{
  "parallel_block": false,
  "grad_clip": 2.0,
  "schedule": "wsd"
}
Each number is 128 + 24 x the weight over its row's rms, rounded and kept within 0 to 255. Layers, rows and columns count from 0. Numbers have three digits each. The size before them is the row's rms in percent of the matrix's.

# up: layer 8 MLP up, 640x160, rms 0.0664, rows 300-337, columns 0-79
# down: layer 8 MLP down (transposed), 640x160, rms 0.0663, rows 300-337, columns 0-79
up300 095:109149140127086150124093107110114120130122093107151120158161115169143116118133142126128117119142088137109128157144093123100114127158175102065127098139150123097120126141140105155130165110142136174095141138151108127121126136117136155124124112
down300 095:165183120135151109146131161150133165118137147165123142107099127171132124128153143139104118153115128108105082121145116105098126102171121150097105175157090144121140115093166142125084101112094107168168126153105126165117115148130105161129147161
up301 103:134139111152174126142106151103179118177187121097150126155136139173117125095052106139120109145130138120134146152128149156111136091119108140111153141135112135132148170145104153081128139153111145089144138114120156122106124094134147124123131153
down301 105:129125115127136104152162130126129126133094140183133108151157151132177142120144096162124159125113158157095159113153172122126153098108150145162108140131138111153140161141122141196138115106129150125115094145107117134105115123156166091154117116
up302 103:097180165103124129103124096159098105087124109119177133164110124104122151111112149154177117101162145140117116151124171136102067160085154117166139062112145154103132130116133118118098106148154107126116110104126160116129139102141154102135173118
down302 107:094127152116168097125146121145112069143147098076126134101145142140088129144146119127130153170168134134099167112152107134161130122124119093127157104106137112142143131168159130136156135175097112090137101146139077170136147114113136140124156129
up303 100:159135133125179131117115149127142098123143107120112107145081134095091150119099080148124166119138111119108132136142114117154155097135134162139104136088083133084126131125139110166113132105121101131117119084111118126130127132079137142123132113
down303 100:114149151131099164118123149114152150125127132125141160149138132130112115129124134160130125127189126126177115144103130120119170132123126151135082097132183124147121132127099108145087121142119101098149109134145143153123130115132135123117130125
up304 102:128131130147116129072165148140131138160157131095111077139107140112096154097135099124125134140134128126148082113125128122120118154113141145173150119119109100162151145127097111131105135149109142162120108093180092136109137121126152063089083077
down304 107:109139111160145130103159115098125141148148137130123157118137186093137139114139124164148097156158161168185113097130136132146102132073144124129165185084135128152130149141121153130161090121103145170136160102133101123133173135091189110108111132
up305 101:114148109100118120074098153117130102095126104122074137129129110151171132160144159141073144121081097078119083154111110114121136138129139183102126134168138142106127147153128135150142163111095142128103110084129128120106184148138128144153156115
down305 105:140124146154123107126122106154126139127125163127183123118120143122101119138130114132170116169177135146121146149139130151160084147157155069119133162128095093159129129116161088103148123096105133132112110160058154126139147134135102132145116139
up306 103:133124123132114079128122135153114125127088097087119135138155087143120095132134167111134123085152100124112116121132142170141108198117115143128116160092120128152109115133166081158133117139102139135116116141164192132149141149106170168139159154
down306 100:141121115123077112146081118119123141159134153134139099137150142113106185153144144152133118140080121098186115134148102111121104107152127072106104126139146133107122167090133100134161143121139115194125139115164086145133155118134128077147155130
up307 100:179144100121105182151091127111141127137143108135125153122116116107119167112110097136138096068098136097126138140114170139135109137118136108105142120101131164127102148181162129134112083093149161128126123173156133100145147105123119111175116120
down307 097:109152093110144110115125180147146092130157147124168090113150116100138160133113124091140079113104117128111104124129125152123145116135140115146120141117112110166117179157098108126117113082081060106112169094095175153112114119113124126131115083
up308 091:084147127100143144130126125117161114071112150132116136203093122116114118143129142123124124188156082114122164126167110127130130145110146143148153144115093137122137099104083142121122096139147124107092139110141117089112165117149124105156146131
down308 083:154114110159142108121105173135150167150108100089160059083127161142134134120084114127115119100113135111127104107125137124097106117143122097120078123116143114155131158118128159099185135121136145108142143151119142120119085117111133113108093119
up309 094:159153105129110096133091150105098145114138148143130122136143125156117146115126155123134163151108084138146143127112166087108118163122113120162123130194133139098158149148126165165158136109088119121117091186134130146149139150144153129131107113
down309 091:131127151128155133116147146144120104102119141128157150175144096149114113163175123105149095129122160106183069127161147153151084124138120104148110137118090103127084086099121112145143137129122117141168138127093108121094104113149151128098152135
up310 089:179153135114067157105101080135150157167131154164096124130134153126128123128091161089134144144184141097126135071117135077163149116155136132164110078145123107128119196121104141122126141147102135131163121120108127139110163127147085138085155078
down310 091:115166142165156162124134139108149119094102130095184124130143108093116124203145141139146146087108088129158159102074078158112113114149128125158085133074129157100096094101158144111139144150164103152133154141146076082092130118103143121083131093
up311 100:112104141152095171120157160114111128144084117116131139122124142122128108072138154147139152154080135134134138080155118141183095119125153118134091112187112099137099150125137119111107050098131150141141126129146122137152154184180163149098123122
down311 103:144137163130108138155137061148141118126130119152122084145154081149119164149098119129137102114112121081087147116135118138123114154140102110141114122101125156143153130115117127132141112132088141103146130100095150135160114120114128113124122141
up312 097:123140168133137117119114096128109152126081095153134126108159086170172157111109121170117133125128133069143081131110108133125108156099156141120130089122138157163119141170133166140123124085131113146134117156131111087182132142109126135128122164
down312 094:151088090170143120170108139145138098130161157135106150144146138108142123144098127120152096119129147140135136135097154133126094125137135098110147100083124101099159137181119140119136139200120089097160108170132122094086109100137077147126146138
up313 101:113109154126145134104104100130163170134130075096138165166118174103177136107119133154164147143160114124134122097143161164095128100142117130116104137116103109142125128102139116108091097137139099153154133110168084153120142088137156157118147113
down313 101:151106120090165147169127131151118148149140134063108118151107164119120128131105125101115123084076114132079097113129137133138140117139127128129086162149108121084121094118101123118129134148102150155152130113161100151180132118134134135130123160
up314 107:109165126129149181114123131150146127137129145095106113193121117111133125096117152149094165131128104136121117139121094156126164110117082164095135130137110121140128121077196140101108094123144172128123150144138128151109152139128129147118121113
down314 112:120169122158125151124122143136136145133126094138074113135110107111134135099139147121144156139173113146126122131072181124115090136151135157099138095098156124156145120118130106177123122123116128150089180100152118119111125158150149137156123120
up315 104:097111115141136074157085123131079123132154120174122153141136120090105116131146130144102134125182127125143166108154082143138096136140165135139113147166129116140145122110091147152139155185178144115124159118129117142135168134122135112097134099
down315 119:164125132123140158110133132086162140117143115174163175100139134105109154121105100098140098129153147124119123132108130119107136127125113118124159144140102103139132139125104111133169220061112169150167116146138130136087124148130133150157159113
up316 087:077125110116133176116134123151136166096118081135129183140132145145123174159146145155127159140134155142154135101091105117132112101147116210114116136116115094139119083137117124137135099128154120152138111092184122137186116136120111158147125137
down316 080:095129148126120109078117152103143123071147137127116079084132147126094105095103094088128126117121137131087140123127132120108136113140100082130143165084123125096100110115162164144098152118131056098087134125101103093072107131133140150123136091
up317 097:136135149160068091116098136089138160121121144159162123135152163123113138127120121089113108111134136199131105110125106127126094114159139156109104110127132139127166122136095127152135165057146104133093192166160114167135135109132132104159160116
down317 100:127115109134077124149178104136120158114141091107137143136162106150142121071135100118109147133107128120127097151131183124159099101142150128134171159095139122138118073124138097129113156109124108157174093139105139094154110138144096119155106156
up318 092:159117131113130112114165132113145137128128155150121126110116162140130109112119141160091122098167130163124100116121079125093142117114133144122170106106116127142135131123123143100115090111088138136076146109155148095192175111121129160092136140
down318 089:085121099123101099132129127129100154130134157134176157164137182105132107146141148092123097088095113135139151128109098126120115154140108085131105151158112099134131126116170104158107123100127106129144121139094177151123152150123110085114077094
up319 083:148079097132142145134120142140107134183139108096139127160138168094119166090119125116155105112089128124149102121148111092140119113121073123107125131128154105146144150142135123146108134116118107045141111134117137123140143173114101167098122145
down319 085:133111112129128131143119157153112133148166147110127111160123151090112088127142143096140103122113133095074143174161105120087110097135081110154077166138124139136128136130171124139144162125135141150143124127193100114162121109139109149118131123
up320 107:134163126176147138121140141121108140139099144131154164146142124158138114089118135111133127086131137143164120077123115144159067147094166083121139136084130140157103131102094108088101119187128143102132090120110098074123135158146124168161144134
down320 105:115131145138129101129125146188122129127143123110158123094119077116155107137155144126120100129124129139145127135161116177118149124131164127141120122116109142131148139125139113105123148118136109155125106118114138086179104164116097147177178115
up321 097:103129113114133159138135138108128185148152145151091142114141128163120145123135131124151137112128140105120135200106158109136152138126139148118128118172078115107132128142109161116111096130108108142120103102126120132132131105149195172130171116
down321 102:157115102117145157130131147097174113136119115169153106128117140125140184164092192105156148099124133121141124131143106137131114165137100127112148129118162151162122149146096101120154138136118151099145149136130163122158092127122100105135108121
up322 097:099138113126129118116139143116118175109100117108084125150151100099133170091083142111128115145123150116110151113118098129151158059146128109125120139127152101125145111107157094151117126145145157148154141102126117140154093151144135099109115111
down322 092:103134124119155100171113140153159148130134096113130129134146135147086124116105133179125148101096130103126124139124132097111113146070123123082129155142195135118132143139138149137127169147186176092130123128135132134126122113102122121174187103
up323 105:106127151161117101119128155094147104161142146124076112172119105186146133158112102153139127124148104141155102146141161139086150130093134087115117142133136158143092142087105107112102115133113128184116086181118129105145164153092151144124107152
down323 102:118175149130113175180129128070107143142132130137119140090150128124131097115110102129141117118147123143093094134151127118116175135104175118160132126093144126157109095118105110099140192173154108144150153109140142145103148115113145169119146116
up324 108:133156132148100123153098084130146183079097109134127107176146124130122139117158126089134103099161161145127131161114101116144099127147135131149133126119133112110151135156132113142145106110114171101098146118122121091130149131117110131145082132
down324 114:097113088147138144143148159112112147143133108111181159121165111054165131123113121158163103136105138087159181149151161143181164147095181137104127119164126135102135162125119098131129143131140154116089114179153121143106124077136128096174159120
up325 098:142123137132116142128146131100112124134128140151076080148083120179137163177092122132135141155086115065129107164138060122116163134076136120132129142116117132105084107160110132175140137145112156137107143107125108116118147131111085127133171143
down325 102:134141115117125129118090090158122160105120133112109155112168103143121097119096146168122125138138123150137148143143125104137102120136094151202106124130141120127175131122151129088144145081155108147094176136118165136132119131136145121164116105
up326 082:071134146138116118119160115151131169107113135142138090138145174110162108130095146139114117108143153146104092136120111127133141098099118067125136098146133065123150132133146103157141133131088119169105150107179171110108138137113174127141086136
down326 076:147094154130151170104088125100132092108138116141168090130157117159121128167121156125097114125115111114124086114147085155100146124095115157126137156126148125119116115138132136071100143145126137149146163146111111124110129130086143139099143096
up327 102:156128146142101124087134148136093157094093139132138086145145165120128094120113111107128176155092118104142160123083108120212127159122103124120134128134140138160146124155135105131105159115158134074148126087116115141097129130105081132140161103
down327 103:115158121101108103142106101104181123139142103116134087106102133100087186104145159167124099122146150096103096117152150111121112129103136124114073147115104127153112126089109127166149108129127137150123173107107159131106105097140140151135143108
up328 096:136137144102154155142147150127152138178128125130168106141174131118156084111126145129146141150072123119171139098146071110119103110133114142116124142141133154181121089130096182140090098134096161109157151111121113120157137158103177122156109090
down328 095:130166142157136132119102106112125132116098113120123135110122100134101147168147124142104119115151102133130127156133158130166179110141110131176132143138115106137115168174144110136119136127190143110128086128166129134102130110108124121122093149
up329 106:144143106151134135153099193137103146173123129140154143156133117145120125129111130115141126132133106142106095146134102123119145131160129119144095170110102108142081125133175139161127111109155164138133170085108146102132154127116148100089128075
down329 103:183090117077130083141169130124106100164166110125078127120120143128112142143135113139138159177137113120172079128093125094110176121127120105142118153167124166113163128151148136124145139148116155155115108115093115126129141088100115131118154156
up330 103:152142134112137132125096122132123082149164140153151153154133125126104144092149144112126166113115136139109136106123124141132090124112126157077135136122120103129134182152118147175099095151137117079131116111122125090138159175143151110116187135
down330 104:145127117137152105149127165125138162089082112141148109162150140123091153140125117138115136116116138086163099147072134089098146147120127117145119116143151093147158090120103096167139109110117085127148152156123151122122123151114156123159121137
up331 098:131092095133118135147124127107100159146100151140152138151130123134079066130112146133124131128134139066109122125125150145152102078135123117127144146140136160140140112153132062153154107151151111107129101107157193108145165071156097158140149107
down331 105:098169112141156076103145088144135141116137134115135129134174145141147130135155137124115150109174148140138113142142154116143154140154140139156134075123128139144111108097139103157152144150136142160081180144146126172155139138150110113090154097
up332 106:145147140163140157122116140151194100146148129132137135154105131166076132154106128157133139172146084124097110141125113082153144143162124116103162118121122135157125122136133140142096130111142100188123136116126162133100151111129092124145081134
down332 110:146110133141139096102124111126107122145117093136117098151153110134132136126177159098110096109143117105178115108100114123142092105126123155146105109133138119124135107142112125092139119130119160104165122097121103123143117137127153099164139104
up333 104:119154101173069120125133175118126139126141140145128105125105140168145141126123137116166109101100143078120179115106086115095141133119159125153172128116133121134112104135120149111138105115156108183166129104137152131148135126137072139120148138
down333 110:176143132135134131107089127175098141155128129091130210107158139167153106106136114151132137109124106111132140136154115127163114094145137146141066157146099143106186127112138147141113154123115128129154106131099154113159102125104139173142112159
up334 096:143158134165135159086170149131128133109130145114126097118138128123140153167122121128165108108113139134144162109087115152098095147129116136174152148144186127104110111123135116141131133120086100129170186172111157096116137129136134111170190063
down334 101:105141132084129106174134120124115132172109150125082161136136157141150125121111173168111121118122113113141091138165121155118151102143150130144125105123124151154089168093125136097134114113172116101109112108133126090119136137166148148136079150
up335 103:142151144129124167136101109132120105142125112101112129173116132127123100156132135126124133146147138136141155116187111151148105120140082106109163094162118175143163119107117174171133093108122150133147146135110121135115164117109120081097184118
down335 108:111122117176126132124134164126111187111099115160138121115115109168151133153109129149125147124099137137162135134040117136117133144122153132118122147090166121155069112079117145113138136124151128146149136134102173108144141109126164149147094106
up336 090:133133114113130131133114121174124109139169133127097134171130155143126120124100111167115127122123122190129123108138129145121154125106159125134118134154118111118128105115094111093120113118173107121112137108124109123111141144111162070142162151
down336 098:131102170157112086125109149115138153092137087128134104116075141135148182142139129146131154167119106148129145135167132103149100085120151089089137131115129094160080095156097146110140148102151080089116132152130109129123142145132176161143108149
up337 093:135167092142112161156163128138074147103118124113142131112132126193155137116129139158122162139100150130120114115112140128125138095077112175130113132133109088135115138122162167141102166119126121118109127097141145148160173176153093134133122129
down337 101:113115141144134115090086124169136167189146099117145074142140093138137099098137106141084119100144143162141128142164103139134118128121108119114086134134118126127098135080101135120138167116132135143109150140114125062178142109122134130153084131